Weights of a small GPT-style language model, trained from scratch on English Wikipedia: untied embeddings.
Each number is 500 + 25 x the weight over its row's rms, rounded and kept within 0 to 999. Layers, rows and columns count from 0. Numbers have three digits each. The size before them is the row's rms in percent of the matrix's.

# layer 2 MLP up, 832x320, rms 0.0409, rows 515-687, columns 80-159
099:466475498516534457484512492517555528521542573520498479536462458484457494483536502486510504542523529534496510465503483526517468528512480512536506498535502508470487453524466534475505499498541504490460505538488518501472507504522535505460517491
105:496485520536553486494498494517508464517498507491521507512462509505513495480482497508504514475501496520518502498517499494521509472485507483478495488461533516506483514480482520470429463496498510461510490464455503534517457473473451483480487484
100:539542534471464481468524505508481496485459486491509454492502542439530483508499541518516565490490480491478501514507486490480516533509489488476527464504490522485537526488543556494513476502489492508508516513512484507499520516543520491492502456
103:522451516481466532464568469485503532502475533522523523480518483478476516440500539492492494481483515466467555480483525473473523504484516497508504537475520510531521489471499489505490490474521477497515536515475495509503498531526502525499465485
101:483485545496540485489475507448464463501477511534494527501483490549526503516475493523520503491501486509463475451516506534487521452477491472450474470514527490485536528520470512453516476488519486449497479482478517507512518536478481500480498547
106:462507520505477492478497509463532520524500528442504503491526493485470483510517480486522446529509487561493456482536511502477528544482487557540488557525507529516511496490494473462541547465500481461472495449502543503502494510502537512495498492
087:476553458484511487506524477505516495520492501454503524489533536491470525462480519472485493534460522460466514473480509498540492497523549504416452502511486494490476497518535512472461460555509489503470483524484502518510483442516535493532501487
091:491483520521529487481536518507535487507517505496484531469491480536531502436478492505545530535520506474577508521501482509515527462468505475556542507497462508499474482547537482511567501522462508505535484499474498463520459471493492522494528510
104:506479479512449508494538500504491524528504492479508516464507483537517495496488513477481481507475523504492476507438475518479470478500519481525484530515493551506506507503516504468481491504509509496471454487523507526475480494516489524518480492
103:472507544465511538528533515481486501502479510500530476496499540499529462498496487528517499478452461501521535511487542528551493522524498506471543481467495542557571493495460496501538509491517511514530511450484493463492462502471474506526488560
099:508518550518472492503456501559520541537510487455513510502531500514427470510508479487510522534491482528463528532502523486492489475535476492437501518496470566504517501497477483438505487519563520570501465498513468513525513523506514479504468556
095:488503461514454513489545532454470498494510508477477504527521534460490477448461538494488490517482544521459510511530467495498506494517515467472500544519474481476565472527486527461467502511466508437508460486480498531539464481548533529510475484
101:479456498522489496543500471479554491528490495532526479490537498466504492477507534513498464495518472490514512499517479490520455553499466486503511488499507508485491468519482545552492478485505507521503479460507527513469520481502524497540545517
095:530488500516506538465503518526561489450540500514488515511499515550514543486479500546503530481490502479448471457513478537486465494492459477478563516549474495486521525532517516548476524465510485543505459500552512494567482522511479483482473505
103:467493503507500459508502472521502503540512529481472486496523524563470502525495499540517449523500516536542530472517511500460477515468535501483496510478488475547498474507536521491536481514516520556528490532472463501498475481533510478507469504
099:529503489480475523533490509508479507496527483500480493522505506485505512480460522477499530494479560497490468452462474477489488462491553472508520467530490441505494476447461463538526507499527477504507473493518543472475524440468503500489529535
113:526464513488512518504502500507485495500492500474491512491503533501496524442484531513479480521523542483505527536520497475537433525546530484465452482469526527456487473491493492450473512452482490502509522482507483479530538520473504493492517535
103:471514498536479519515520464490464513487544479487486484494493494532513477501474506481463541472523499507475514533517525527492518481473459494440505495500485490526511527497545502491538480516550537484498515480483470478492502478499524533472502510
099:519497510525526525510491525447507510521501494533470524513481491515518510493497493480497466528496548491472489463528549517471482524528497455519488481487517508554524504483478550448497495517504474523493543552494474534507468511485525515523484494
103:500515549511503488455462471486512467482484484460449513529475529472467506494512471512483536468521489523495524440481492474507452487492518515513509510478487519497558481492544515499476494515563525484484505503508455496513487478467479482468539513
097:548472480525452522494508494528554479519477501514496475521494513490503522476491511522449512481456480495494470476512478483552454516491509526512494566485531503519500514461491529535469511529503495448467500503520504512509437472505456475504482504
103:465512530481508491502517523512468535459485494500516488501447519518515502498516507526523535508540500474516518513555542504511511485502513537498524465504515511512523458426497462495496532466468530488497503477524524520475467484513468472504513482
107:495515493497497480464558465521499485481520525473525485511507567504503492431495488557492568506479536480480457460521501487480529478520551516505511439467492489486510512492517524514500454489501527517481484510445544461485508486501493505482497513
096:526495474509529498474511486520518540490512508479539495488501474493517473486556540528548475492541507486489492512519513548496525483500500478521526486503539503480525462494489474503481477511551481531529487470491531517503454507491503478518474509
103:480512523494458482472514471506493431490493509494526428483496524487504548456514491483508500460521484521539520514516470523534542473508511522456474506480492495564492470473518475466528497471491523475494483496497501517516535484472512478536472510
091:516515486464531473509486474531497492459474491536464501489529497474506519501501543494520476478502529515505481451484523528409525477460497472515499456517460503498505474500482512505493482503485499527513503483509502513544444499516502515510552492
098:529491524499496512512503499465487525470505502504501507461517514508522455457496473534496515528524469457517483520504509512496521489516550486498485464484532513455438505485474533486505489489489496524466534525492511525494539554499520530514516460
102:483491481524482504479487510502470492500536457474492512497503529478470525532488522519451534498497501497513508484503528494516478492446474543480485510480414483466483486510467530504435530502488523479511492496521443494522483492493457478502518501
104:521497524525494508482529527518521519520513487485484541513507534500502550530506497505460520514515520499508514491479532498514502447492547471476499484485522493473527489524499521502479502488469474528508478522500501561486509499525541460502488488
095:475516562526516484491500527502545510484480519521498521481499515490516505551484505509499523531472454479467502482471463546510500530471483510506485469489528508523531522509489503507512489522527488545511496528477483464475466497516473468536513530
103:540518501489520492497516514537480503447494504539483508545524492542455479474528484507544482544531536478498528506481512491502508512553520494475500501490508518466545447461506499479507504562483515456501522507509451517511547489481536535501505508
104:488522496487493473504497491488468488465472473465461500495518504437461510520487470514532473474479512580497526530494444511455489479469504498517517511475482508544501543513529503517512548488512500505503510471512510507506533509477470521518524517
091:484514457487493505524515496484467524503518436519511429526544530496468507508533502478495491543477504473504495492539509493505514462503487514511527510518458510527503453521478517507476500498505507470514488533526510524493511490515547512458520443
117:473525433492498474479488477482500478519521480490486547486480537491496520510500580518504495513518506450515518492515497575509527551481492518508485485456504485510485552468491508460499451487514515525505509443446486511546528506530468500492542505
098:496479549533471502491488493503471523520525533458515499541457504496494471468492483505510469490507486496502468476487524515503573519474461514475500502495478509509514465558491511481531489502525472516510490543474534498543517486498470509529490502
095:497486493476441491496495468540491474546502468517540489500490483494458529515454506444482514471484515510482479484523500525475512480464472478476522525520534464486508487479485497501557485505496451480514501475482507499511484486529484481524508472
096:479493471552516523501470478534511568504494534509475525489472485511481488507561481528517517435565494497547500548510512512488457490494517529509523487500526505520512517456497503487508486497504514528487485503481515504494509515510508458540477504
103:449481564506545528492450528497492540556501502507482480481537517509491460499532523516546509527517535498486529529550442463516485507489477475475478526521467505518533473508507511464513483499478516500485504555486524511548465518514471495535545523
103:492469504520525492562500514477509501519511484457508479545428489508531475491537464480527470481497454480489473488461532494463524515531521480470520474534476503522514517498476516473501497495522470497507507542519500512499494486505506515488503486
099:568498500523496497546468448477529523494472477532487590503502507521504464500479472505496571479533473488501521498529500504480482477490508501501447518516502528531525492483523495494484510521472524489523505459500510508474493513486471502473511513
086:515481515483524528560480457486477515486487479460460557495498463442468516479533484530466525497503480512506497525495489513506507482481467462499510525481523487456496518506510464495475498526518517523492478464504551540503507522500509493469507526
100:489535518465493486514486496497532489497509510484521487517494513504524470538449487477524544495507508504480489474503471498526449468445515494541490499486505467521468496507480502482495488488474491491498542501503521471475531508488469459507506487
108:508480492522500541479541489516507504523505457480516525499477481493519533499471454508488501502475493497525457528535514498504535516511548512476487508462475484480515517465485491479438536505482491464488539492495513484499532496520446496511458550
107:533499528483526531510524476512485466492487488461537454490543523516509497482529516482545504503487502501492486528489552499522497505496493483483520462491474529476507497519491494465510530476533500478499483525457492475495512530504488491475565473
100:492473504510458495499516488491530527489495534524514526541504505497517506483503497469491496536484493496526480458503492538487502532493524451511459475509536515494469502493515540514525460518541507461502531537468511532526513509547519490438515513
105:477533504533487440525479499510451493522489495491481467446518480524455525479482532498475491555532539482491504518503507475484516515516486488543531498525496493508441512528523532467458520486525522462493494496497527549496514505454495457514502489
099:507506514512466488472469504538469513535534499503494505555506488500529489471513540467522464528497481526478458503489490520466506466520511488498500436497527516470537473525537512464445474451512502488497489510514491500459530500431471489524496521
098:516485465502527536528524497510468478523543463528471505504444462477514482492515486486484499509553510506495504495491472502464523501487522533491503479525477485503482531492485458450495461496503506469483499512470493525462509481504468505507520471
089:510514503487518551483503524470502470488467493486480512498493463479516497475482506499468479494527506514537493492448573523500521510447507500525486467507467526490554507508498480493482483536485505469507479493489476511550513510518496514471485528
106:502454516524461519455496531469502493452533495543529523533517507524495490489455509480486513445458511468504519480464474491514477497539487464493501465509489503511521529492495480465500501489449461473509525516512519490494501563445528513473529534
099:507466540487535482504478532494469555526466446506498470496524506471466510527536517520501499506449473507476452490506513501485537518518489475494519477506486533464524507507513464469477493478492533492508522503513500528499527520531539513546504471
092:507477493511511513475487531487503476489522469481494467515494503487460501524499482489501497485572538477485527535522485492529470521526501465482513479464476497485516533497548515496491504525479503450484475429484506504504474518497495468485524514
103:454518491452516540538499503478546496479490471514533499506511501489514491539510542489514507450484515537474482459519557512463503479470557447497468497491491521494512492493482511494492504492471481490473503470507499511496479501482518473518551464
088:496500517527489492491478482463538534460519512549500556500515507495506491496467529495465574429501523505484483463491516510510497521537497549503496481533512506506525507511481458521512480483498450506458494464496508486523527499517490522493547536
102:488516484545521486473496506493490494473514478480507492478472493495457488513479498527550496492435508519488520505528463495498487485461561496486542505536489536499500511532525489511501505484478497514516528507517487502500502531486514508489547516
097:488509495513520517577526496506476495510509465516498504499487502471450506535510505495515534514500476488474501465480527523467526538558505466482470497538509493475483496452498486507527540499487473500534472491535494518544475484478507517474521541
098:503506535511510495469500445489479460465487481493458517521516507495494506497516463447496533502495492530499486454442496528532480496524539513492484520504460496508524509471469473492521541464475495522502525491516474508532466497484495549514556494
106:524515496506493479515469496503469480504465480522506515445525540478508504512529467520493511524429528470522513530498508492523555510467444534481506546466536549464531518505480488511471535541517513459520469522512483510484526499530504482540500512
096:478508481515454520479444499490492479521513475471506479482471513478524510496488458485481495489504509504456437512495491524498501473506495483462489499487480502515513514503504527502472499491524488501470516531479516472534498507450489523493503535
095:509519537464519509515497526480502490512468476517475483456513469451505593517456472496517484497460493475517541512468487502506490523465565505462520500497494469502480518484513486504506516459474478511485468517459556508485470500514481503485529494
093:480518537517504521475442482495525524524463524516498488463512479537491458494489555521498456485488473465497531481437483491554493473479531495492525537555501509541490522562533463532505524518485506479512497485490495522534515483499515467517537502
106:431534492498483394546515445469485495481524527514497519456502486518468513543544508498525541517473508484515487493486503488472489477543501547470486522517473502542500483515498470545529494551476496478511474456489497533530499472463514505489515501
096:498510506462490511471497520544475495529493493455501525488493519523548479528507550501485499438495547519519515483534482451508508480469475513519498522475519490548540504479456483540465481538498481479478533485492497477523501511492507483476521482
100:504473513466525542488533484528485504520465541509511442477463500456541493490524461462479472506514530513475502520497488504514534472536489479456484509520535529494533548523517486544499504454472480485492481470509505499531542497453520496490513516
092:506539464477518518525481493455539471499491528490519479505503451484447561471476476494527462483472541496485510508508491520506524512504497510538480529530452514483522454517495515503496509450506508545525511501475493513499497444539533522463474507
096:468506540539501486519485530513522480507538507467518539519478466521485491548506549492541472504492498513463447481507442497505522511472532524519502496455468488519505529512522476487517487537518496492491510499483542505538524497447455512507502531
107:538518492469517536481493482523452475495529475519498509469473511484519498508509528469508492491501550512486519493476532522467486521474517532452499482511499478507524566518443515486495464480519500504521521493486489471528521501502484502507478535
096:506484470509511491482526463494563485519408457462503459491486509517462453449482518512504514536496486484486464482500469483475488488492484471483541513506503517522456513536512494508501473457534513522486503540510469473464493465465496492476497494
099:527448522484453482512479495505507504531515497511526501499494520480495505467475443540470553504438487508504481478546492504515470506491557502509496477508468506498492494472522494497505536471478497504448479543502511489481514458454524526529519525
110:487508489497467434502493523501532475472479518511511473496545521491492497530495489529495485507481493508505487480521502494521502522476448494477437492474543506517504468495542467571496501517523497503491497469500472532507528494485491467524511521
106:527510516496466500548510525517527523536484495531523507575510517501466520483549499502458490526456554495493459469530492487480523529513486568513521546520467529454500509499501498500570511500453495481500541543525506477502513489492506439526492508
094:463486534516527494477531521458543482494519506481504491501525509479511514530505488484520478467504460535499505530545524495562477465490475471499530476472500540485523503545520524464509462522518519504501483593497480499493514485513521566448510484
101:504483490500517536487515513516525492473484513456486505519511462486538499473506501515544466515501500522477506534531513486474531480489502489525504502486524499507500510517509504474502513490476510485512487537475479527523506499511532450482510481
102:451508481523543472508487514537526493536504503504490476502507497511473537494500487516497518532555524483510472514498480493501518520453555485484505534473518500456528516524468531484501469518554522491535458501486458487524499518534520524518519500
097:494489475456502532485547501493497485526481491472495481499483500509463475531513512496525474551499509522535528530515505525513492452540502490512508503508527480489523524504487466548528518505471499480493489529479506502518527493511447489523485492
088:499498511522488501521521493538514495551487512497500524483512517480523498498517516463482519491491521495491507468492515539560517477480519477502503518504467518501529528520492488515491463486519460479528471492446488486542554528475479530488522516
104:488497524488551517459480497517507513485548474424536468486536499482495472517520466503560494478511526528540532524474471523491483504525551468523502438501522502497540506541489475500547483496531502502508518522486471503510488488538481483532510497
102:530478492518479550440485479528523483513478516488549462499484498548492482480493509509520502511463480505486504489519501495502509498527547483523501496513523487507500436550516532508462541453531523529529477479504472563524528553493530524493534509
105:513478524525468577500482474485496496510511530507463501520457483528441503534479509506495473496557497469472516491491484481484540573509522508467439461538548509486481530509479453497494500445495495509474534473497479478479540540511514478493516489
099:489462479533534534506479517461506502508507506472478485442504468432478491455551483465516555515488481535489458487508481477492513527506467506535446519515468487495538505493480505489553518483496493515516509553524543501515536478527477491468526457
097:498538505500485454533521499456489487521522523565556534505492511467518526483483467472479537477545496458499460490530492505534486517520467485455466533466499475499522481480509498498484481526495484501535535496511480518507492555473502527517472520
095:521469466491506475449484507491469576510506523463465444499519465461482513516450489481496494538473521509495524501517509505485526492483448462486470498487509489512505496496508490488516485501502482539477501481538499507475515511486513514558520489
091:511486551505496448486510502488537481496505516525457496488536502526481466504500479514473517510495475512479475479513542464519480512482524471483501491522492509478484510532514528513523470540529549484519506546475526456537513428473493534542541545
096:497523467455514464520526525546484529501506474519473499542500494556443453521473498462479475506503544501532501511488522522502447485511495517516498516449462514497483544505462510492518500544459499490466491510528488491467488464509513537511502503
103:528494485532511522512480536500509499513482514501506510499519524502517506508466506481511495494514482491510489533515555475506435471482494465419504500469462505469472512465498529487518512523473463506484486472504515509507495494514489501475485474
098:502519453500476498492510474502502495519511535486481482517506492525497501449487469493508491499550488478504486460471481514529510512528488516461469516502537497521515498427471496493523501545512501493489444507493508475534462471486552495524518526
099:499554487495524482487490501507527457522464488525478504499508489518487495518514481524497572506531500468467487463522466529472514518496499525476497496506549496486507497490544473482445474500499469492496489506484528499532528499487480486519516484
101:505497505515488505510514446471509523511495505513494520511526504506515503487535527507460474489517492466496468510506491499493443504493471527520506503519521483516522491538536532480547539498510451460480518520503491441495549535474490499486514497
096:497486529533472472479495493499508507495482530480520520523470502502476537474542511476466488451494486511459511522452508490546501485511471478479449468474519474484460468455463556512533509470502510497486478493508492538470506508511469433503516484
096:495494481469508501518490491519497502475525569532536481528512503478483523545542469520502490497503530522537519546451511511510492487468492507542508458522497495466483503535500511551470508493507476494503536532472504531462536493552477528529524505
101:529479461477486512514541482517501569502513493487456470475512527522508457516487528515491490446500466511488457502463482459489494468482505509500504514536494519479492560493449461521487536475490484486502470502472473457510467483516523465453457504
108:526481522485493487495510517538515507549534499482514478505513469505503549514507469507489536517492542566532463483517511494517483500562496483485491468476481473485516476533545484476486528517523525518517494500507495551492557489483481456515487459
094:495505513486499457500459539495493500522487542513483502522510478516523527508534465517510455548497488494571472489529502505450523480534494502521483454481534514485530469506477501462527500499513515451500518497509523540501508534523506545514511507
094:530488534471546494494476486529492537555472483475528483495522533487464504493459533493533469451505498506491474508530476483489480504477485460462484548524457496497519483505510518510452502533507470479523505530506528482499490484502512493496513466
094:485488475478515498478531494542484492486476522517498462523507495506524446469503462511510500443529487534473482486462512467462496536478524533511498496448522441525499495559511540530510477475484503538453478472522522518498507456480516498504476525
099:507480482455452539504497505456506488474479514548482496515504498500487513534509462495491547510466521499511512517520505473527461509460477480517532500536491530534464522490524509488466491497539479476498489523479498530542519523525485499520516526
106:485523496518510499488491527537503457504541508506485524496489488491511489495476516521493516455504528552532529519520497524512496461500518505498445518489509545514521530491504473497494537480516467514469475475525547506511480496525493471526508494
090:481517521502525515472482503510445489550515481523530489499478492494485496474496480506492527489485502522478466443565525502553489539505479521533498447499508502517502506512498502513493503517473493514501518506491516506492478512473491525502516505
099:506498532479518499462510515466557525555512568561521531490524517548480504470442502507481500528520485492480534490505492518492506512491545499520478500489496501506494477518497481517504488496500510498500524515496526489457496472570483502485523497
099:485476472508522504528476471473477503488480501517497524497475491497501497539507512526492483491486510527484566525465502519483472522513485509524498500534474477517519463488488508480442489512497492470500497492520529505490518454464536543516492532
100:505489486506466505499426513485500499455472517499498463481492504514440505500471470494468466499498508475507511479517559527505491520528451507511485502480483547520479503495517529469500496535496483491484500509527520536500456512495449474502491484
098:499474499493492481470512481516489483523490544516515525503459507508464536465529497493485540461515454473507452500475504468449510492530515523500529487447493507481497493516502460457520429478457500521490475511504537519538496546495509513495472454
109:550503503511474542501464441471484537475473481490505522493483525478481534534495484510553458452544488503487489547519489525516524518543495497545503491479528500473552470511504507537447471508511491466468517500512501498504508471502510486511459515
107:510514504463480501474506481490507476552483518500536529473531470443534480507510529499467495487503496519525492522483492520518510532464504550494511562444526536480479479534498498526539516433497512497494464446478472488446505532498494478508517485
099:481524490490556511520488497489533534512496496489492538513483475502504505477467501463516441470504504532478542470497532508497545559498530522475521516467534550523512486483487521486530525550522467476513513503489490513494536507521467449507519533
090:473472487444495481509503505452502457497515497534521508520516441467471509510494520490488477494506505524510515493509490529481472522527570475545521486469504510489492510533514466491551503501516510500511483521463485445502489474514505519475522514
095:542531511509565494484461509446491500497531508555502455505468466480443492475536520495500500492508505494413492490509492531542516548502498469491480479545516491530534541552511493455524521494480505509477500516486511479531494513485512519484492495
098:517512504489535533497488479509519511514519495496484507503531510505519485505527485489477512518512478487502499487456548560565526503437472500502497487469510541530505521509484452501491504483542505477497504497514466508482526450534451473476482502
097:505494484449456470473499485500506512513502497546494491514497483449528501480480485495475496509493498525516487497483514501503478465525489502521495524506481521471502451519516490470506467517515522473521474534476482500498498495528479507507499527
095:506525482514513564498446520485491530487511505464480476464435478498521489449485492461509509494510511507509498500522518553499499536523524478487523520554517505508539534526503453509530457504504495461475508531497464474537425483496513523489494488
098:493490514490530530500502506492491511484514524496524490465485486493487481474498519479536509503506468488459451511506511505482521535505486502491508494487500467488514477493488490434482485534504476497469479489563514476502478495514502502520505509
092:511499494500480478466529471509527488520511504506456495522492532495496498500509503565513493490499515487517512521526497523510458520481487521471485420472527517501467492480468526532521523446481506529476530498494491490496526509512513466486512478
108:480509488474497536432462491541514540495524517450458507512494477547539484508476484459509509493484492507509503496544488511514511490509538482495504544473487480493525524455515501496484529474494499491527505489492441536528532471518466479529480497
100:472482462477512474527483470486462487527520512515475480490476487514524496491492457519497538498504507493529491537492496477519519500527494483471480476434509513516502496465477485497527498500533482498479505497566440467473471469521474489527474472
099:488468511526499562523517457466521524497468509493502507476535509507516470493450507492468476468484513515508485458522527536503478481466520483459495529521532475498471522438553474495503521514519485494559494487482521523462468525497524506519514469
110:529502496458495513508474510505520472531529453470511494516506487527515521523495550508494497494479532482540465515490568515494470495514500463478481547534497480499459470461496528501476532454503508549481527496507487491494515527538490535486494556
102:496496513515480506489524517530481508527492482502518517489483491519509455481503516499485489488493485474501517521480500524543507491544503452507526457527525547531464491501484501494529480490489506451503499520512459484495481449531523473510484491
101:539511490476513489498518492498525473503512527542501529485512466516485479501470493517522524492557509512483525466481547523536516522523486466492500502506462486479555463482503481484523535544488511471461502467482541446492482501506548505522470498
102:480544506466498504503512536507495508487502488450513508481492519519492523548508494452491510514522480477494541508441506508480474486481516496500510523487490490489506492480481466457449464486507552546475538491491480523487469492498468497511508499
095:546482493517503500527496516503479539466518510535508534509500471490524490505499515550473426449492467484453497531501471507512457503463517475521512515488515523519469497502491496527475530477508458564493512549511501554457479505514491527506509501
092:536507481467529461514484535543493504526490464523499532535520510451516529532476482511463505484486490494499532490503494509495481452484545489472482493502513493508520495484483532426503461472515453538514455492561510492463526515489518508459520467
097:517482490490548473493493554480528551483502437483545536508482476508505476500494484516479591469494501531499487509527491529522472542500532464491520460479493469500501509510494479474485548490510465476486427468480488499529465468494446538520498516
089:466479463502535512477523522493524492535474466467516503462490498492444513495514501487503508453484500510510521476509481553468508477511497528461498500514506494507488490483499514435490481498486476521488502507496514466514497468486526494484512524
101:531486499479498502515523526513502489483512487475479520505480536545483532543509516473488498530497497513480527532517490516502540502521461542473490499490508490539519558482476499477449494466461525507480484543534521582480470523469535471562522495
102:478489480490554496487513521457486464544516509497517497486547527471494492471434489500502533525492484522450496481491506516535520520500520508484511476515481531483466510499496571472550520490515518483475500488467516526503538504464512515513557479
091:493538476489533553465466514495505510485468494552477494450495511505472499478515502524530486499521533478518514522518530515491495491451476485512468537497481547491529487525551524498515497532459458545492496476470512493528488508563536549514494515
095:523501468506507556467472521490467471455486469483487543473521496504550512507483528509503451500522556479487551491475485480515501524475508474468513522524530507484517506467520521540475506510511481504502488482538490548503477505534494507502510515
097:507488489557475526487524510497480489481531464464493471498504508520534466479519495517484495461484536504474495529486534476494461460547512483521471531511500481523491481489482524500493480508521449494483520497507499492526520484511490511525515525
102:492494498521464533510514446493502488519502503511550481508490498521541478489513461509522539476484484514502474503494497455544494463472514490504507514467517530487490471486511486517519506499495483475475491542507501529489523545504457525484544483
101:520516522516517517496494485535512501533488525501494555533546536473509482490468517533499536469502495520520504503506497541529536507536488458502493501516543496536512471506543557508469462514499512514472521510530502529480483455486484501514481511
107:526486511486517491529475506454494456475554557467548528496504501537464505477504517497515528539503483523496531474546493549472476510487540513518484519499477499495468481517510526490485449527514557496502490502515523475537476521453528524480451532
093:509492443531477473528539491502517482535521460474526584470482509516498476507488491492460508496541524456450525523516503474515526471502515491499471461499490500515474513517500540495474524494476454540488486499519474522488484495509513461468474499
095:519503466486496498506533473526500500452482479534468528511516558526493501506453524486443517484506496484481519526512503486459513528515533529431531521521502523469484479516488509432478523539504508481522494500478511503546501494496472535532459467
098:503481497507511479543490483477460496497467477495493537443484476514467515540528551523491495523543469519522484473502513481552475538512493524545472501498531472507487455528489478468522437511547505524477485498497464538482502533490495494453477511
100:482473548475481538459495517498503494480481509515535541480527487512488556476487495522484504481484517487555527536508478530512468503529508501530502519497548487543467526478519517528496500471502494474429485544489531527474503543497459501513482521
104:491494490521536543502513527493511482474455491477493444529511467507550525515508505467483498499528523512467494527497499528504491451513502451494512521468490502498518535506507517493441498474494470495473508528516471495488484448501539529475539502
101:469484475498484484496499456530497532467507491441491565493499478472504516467498529488468511486476501481509541505514441477479524495482519515499492511522478529498493467513511538499464473499520483482490480538493505497518492530520487510460521465
103:500509519546469454507503458493503495478467494513513538449497524460475486478497467463468533521522529498494463493487516544482499477506486535483521505498532518512480488485500521542514486527495444478529506474496482543512465454454481474473451532
096:504529527453534494521518489520474552556524518518492505501515507498535470520505501537510503507516521474513507455534512483506478525448508508515492480479504478508503491463520516509527499494532519491484515498494518475507492512493477471481484557
098:547474501541535530515481538468503492517527504515517511509516548495488484462487506498467489463506534469513471537541512508517553500469550487487498504514456483477515497546534504460450519517463481532474552501490497482498469513506509507479476502
108:478504508507499507476492458455536491498522512492483450526536544521508521501509538478538500488501482490475448492536491466491487515487514443499491487511479523539498528452487500516493512523485466496474498530481495524515493509505527472516464468
097:562525539525496515501527497478521474545499476555534486536500521510480526510489455517489505502517506527468476534510527518489528493467546494519453501523508493462484527537513543504531500460544514553509509487537503497515526498524470489465492503
100:437518509507526504524482502461507513496548507467516497501475498519473492498519503465501468499512471489495488512541521515537530549508488549489508506535546512509545452456531474508529486534476492525501486445485495516504470488489446498533510516
099:501505520494519476472472490489495520494493518469523514473471477505537460504542508522469492508499518512494464524508520525496520496465473502567485482493511484531479466552480507500523483496538510515508558463508514503500523451526497493457478504
108:477505490449528511560482513554489520524503471528483503481488518503465492525523478506498519501427529513508487533516497485524507465501478542498481501523465508507520549479531475492498464524492455534510495474518515475502501490516467541479515535
093:522503503521555495481499508499528518467509475513508483502507481536528493457491518513537520483478523488497496463458490541494489503511523483522522495486498511493493486486425475476566471486514500499501503511530516486504515474492519474578509525
099:469512509488460501502474475526482514514467531464549472511522520479510493481478505532470540546466513489478455491524508488510490475516500498476520548497511521486511479499499567532469511554542495498526502501533459486469492517487495473490487474
101:503503504480509484494476492485487435499478510487471525451506542457547527531508463494529550528480467503572489511552496493476531510450516515517518518462504538519503488541482546503533469502522481486524499527488475491541524511500475460498485507
095:511494494543488545511525563493542528540495542514468471549504473477482499480497454493496512495495451499476526480505546482500480477519519512545504499501499485487505487516516480465500489466485509448509488509477474542475446492505525494469446496
092:506523498479503485516508490486490486512494488491489498508457478472528519511486531481526513458508491522532479486532518561507445529547516517482478505503520505473496505497464491463497505482492518476469502470484477494476484518450509514500464463
096:526518488491515544471485494485545465488469492511521499504512512509512493499458507537499515483523473451485474484531468498504448494480474533504503522534498454499508499530529458522531535492526518531528488505517535524540534488536489500518468538
107:474555528504516472473448503514469487482477543468516492483494459504522542481558495479506474496518528523493501491509491481482492458462482504447530524494518489491503503501512490497530529526474479505512518526433469484537528517524453487499513504
105:518525460504563504535495490513478450499474506540495479497476549497534501507529527500502486441496489524514483471508473490460502511481533529528469472449493489514473459495487483525489521534495519497482505519481476501490474477531557472512556501
094:526445495480499486500459482515431522492507523472472518503492509507452503521528523507496531522488449527478511489474528493478478509520504509589477507505497453533483505515514507518516481498515523479523519476491511505522482485523492503507504485
099:523477519487491492459484447487488499555531567500491498503494545480475501526498498488521497475526503501461481474478536508494505516499525511511516533456495488505461479504489450497480473525530517530464515472461554441515493516537556494479501545
097:534480490487483484506463474519503474489484510550468536544505469515454516511500454467486537473521497463503514527519483533467527557479503515538490496495487554478483484478496517513478502510553477494531497517500551474514466447480486504503527526
097:526478564497510551469445516442512478515468539488510520510537487512463514477493483471485529516510520460499471544491477499491530526506480467523517516525483524492534547412515523472478537507492487518516526547490490485514500455491516531513507487
100:520460525529507509500474534508431494445520475486488520510547446543496489521522476532515446484551503506465498512548499528489490471467507513476507541489503488479499481493509530484442513484495475489475493494490501490467514509454508522473488494
104:498485503462479455526542470498502554494485512492479517488496479538582498447474516485476511433494518496511482475466491517529474503504474547480542516495484477528484451459469504500509468494535507493504488506512478546500502461442507534488489496
097:525532500502483474469486485504488483518489488503501551503495498470496519530535521469506498502485473492516525518493499552533480444523540514535509550518535519542508494504476501519506466549493547479510485535495509485525498561481495526504477512
094:498488552528527497526469462522489537523491489479478491489500542491457482498469552535506494477469500523462458510490531483447495458494473454471494489491529527518489530461476459493482477486495492499498460495508494501489476492478476476507491482
312:502499515454473469469466495497467501457489468474500495505510493502535482486504494547429498513526504490485489541488548543505465484471471483483527508497496532481491518543507452507476511497495466509548470498485479483533485496506506526492530498
092:512502504503515489525489535531489544497524521486523542484492504511461494533480499510482525479465507533499497514532450495514489511495461513515477503532463494488518465512508505488534505507512516498491490473471509502520466508483523528414514519
097:519503481471519494463480495490445501532506476495527485453497462520542498495525496500508475533504567492512464482536527485535497515479451461473528522483513484475528507535517489514506527533530479510477529513541486504504516494488509514503511508
094:503536520490469502476469558564512495512521511490526523534494473511477535519477499511544480490457526476477481528502539523459496473492479493504498497520535495530494479518456464451471431503501508507525482487474473490476507508494519498506482496
102:521502532481536485479486495503481466511471524443469463466534470439507540501493526516520535480478503508488468525513499460475481472507510527468500509485511505463474549490504524439485466445516472519470476540507539480450509532533529489483491521
087:507478517489500515468496495482508475464501531482476510532516516528482499489511488485494497524483489521466483499534451544468518489521487474483490534509409481516528526523507483487543485535475431498474478501473512543486488526523495519524512505
098:471494477500504484499517514490505468491502493507542459519456526482523487495487510484488489553450553477466461500517434505499517528469479520520546473549534510524514508516482493496459489501494479458484485527524528445498496509548502486462504472
099:498489473540527500529465491510491470489473484493493518517441494562524495498498513444465508525478493470512484528448452494493518500513500519516483467519529450466505504493494477479454507491524488450490490499488491531472477490486486513550523512
102:495480496528536508544493502542511547491494532495505528495488538506548522523505473509511527515479505459474542475512509480506470469502488492474480509511490511524491469548487501510501511492534498497516496511478498468543485528504533515459466493
091:486502491479507494486456483442463506457470504493544518497496502537512504517545501533502501498534504505507497514507530542505476495472489488523521490448500545476513475508446469479512491489512465521534453520534489536545516530510448486475571489
104:528484478501521443489524526498475521467515504501483508487475472478551545476457524515492499480519513465488553536454468543504481462513502527476527522476524492501471486544504515492479492463473487499494526536544488526516517481512549465501474503
100:483476470511546518507510528498536486513518541520535492519516472456496510530479484498505472552490491460502473487443472510505452502504502502493440494507531498540506443543468482466535485504480511480496508501537486588497493469482522473509512556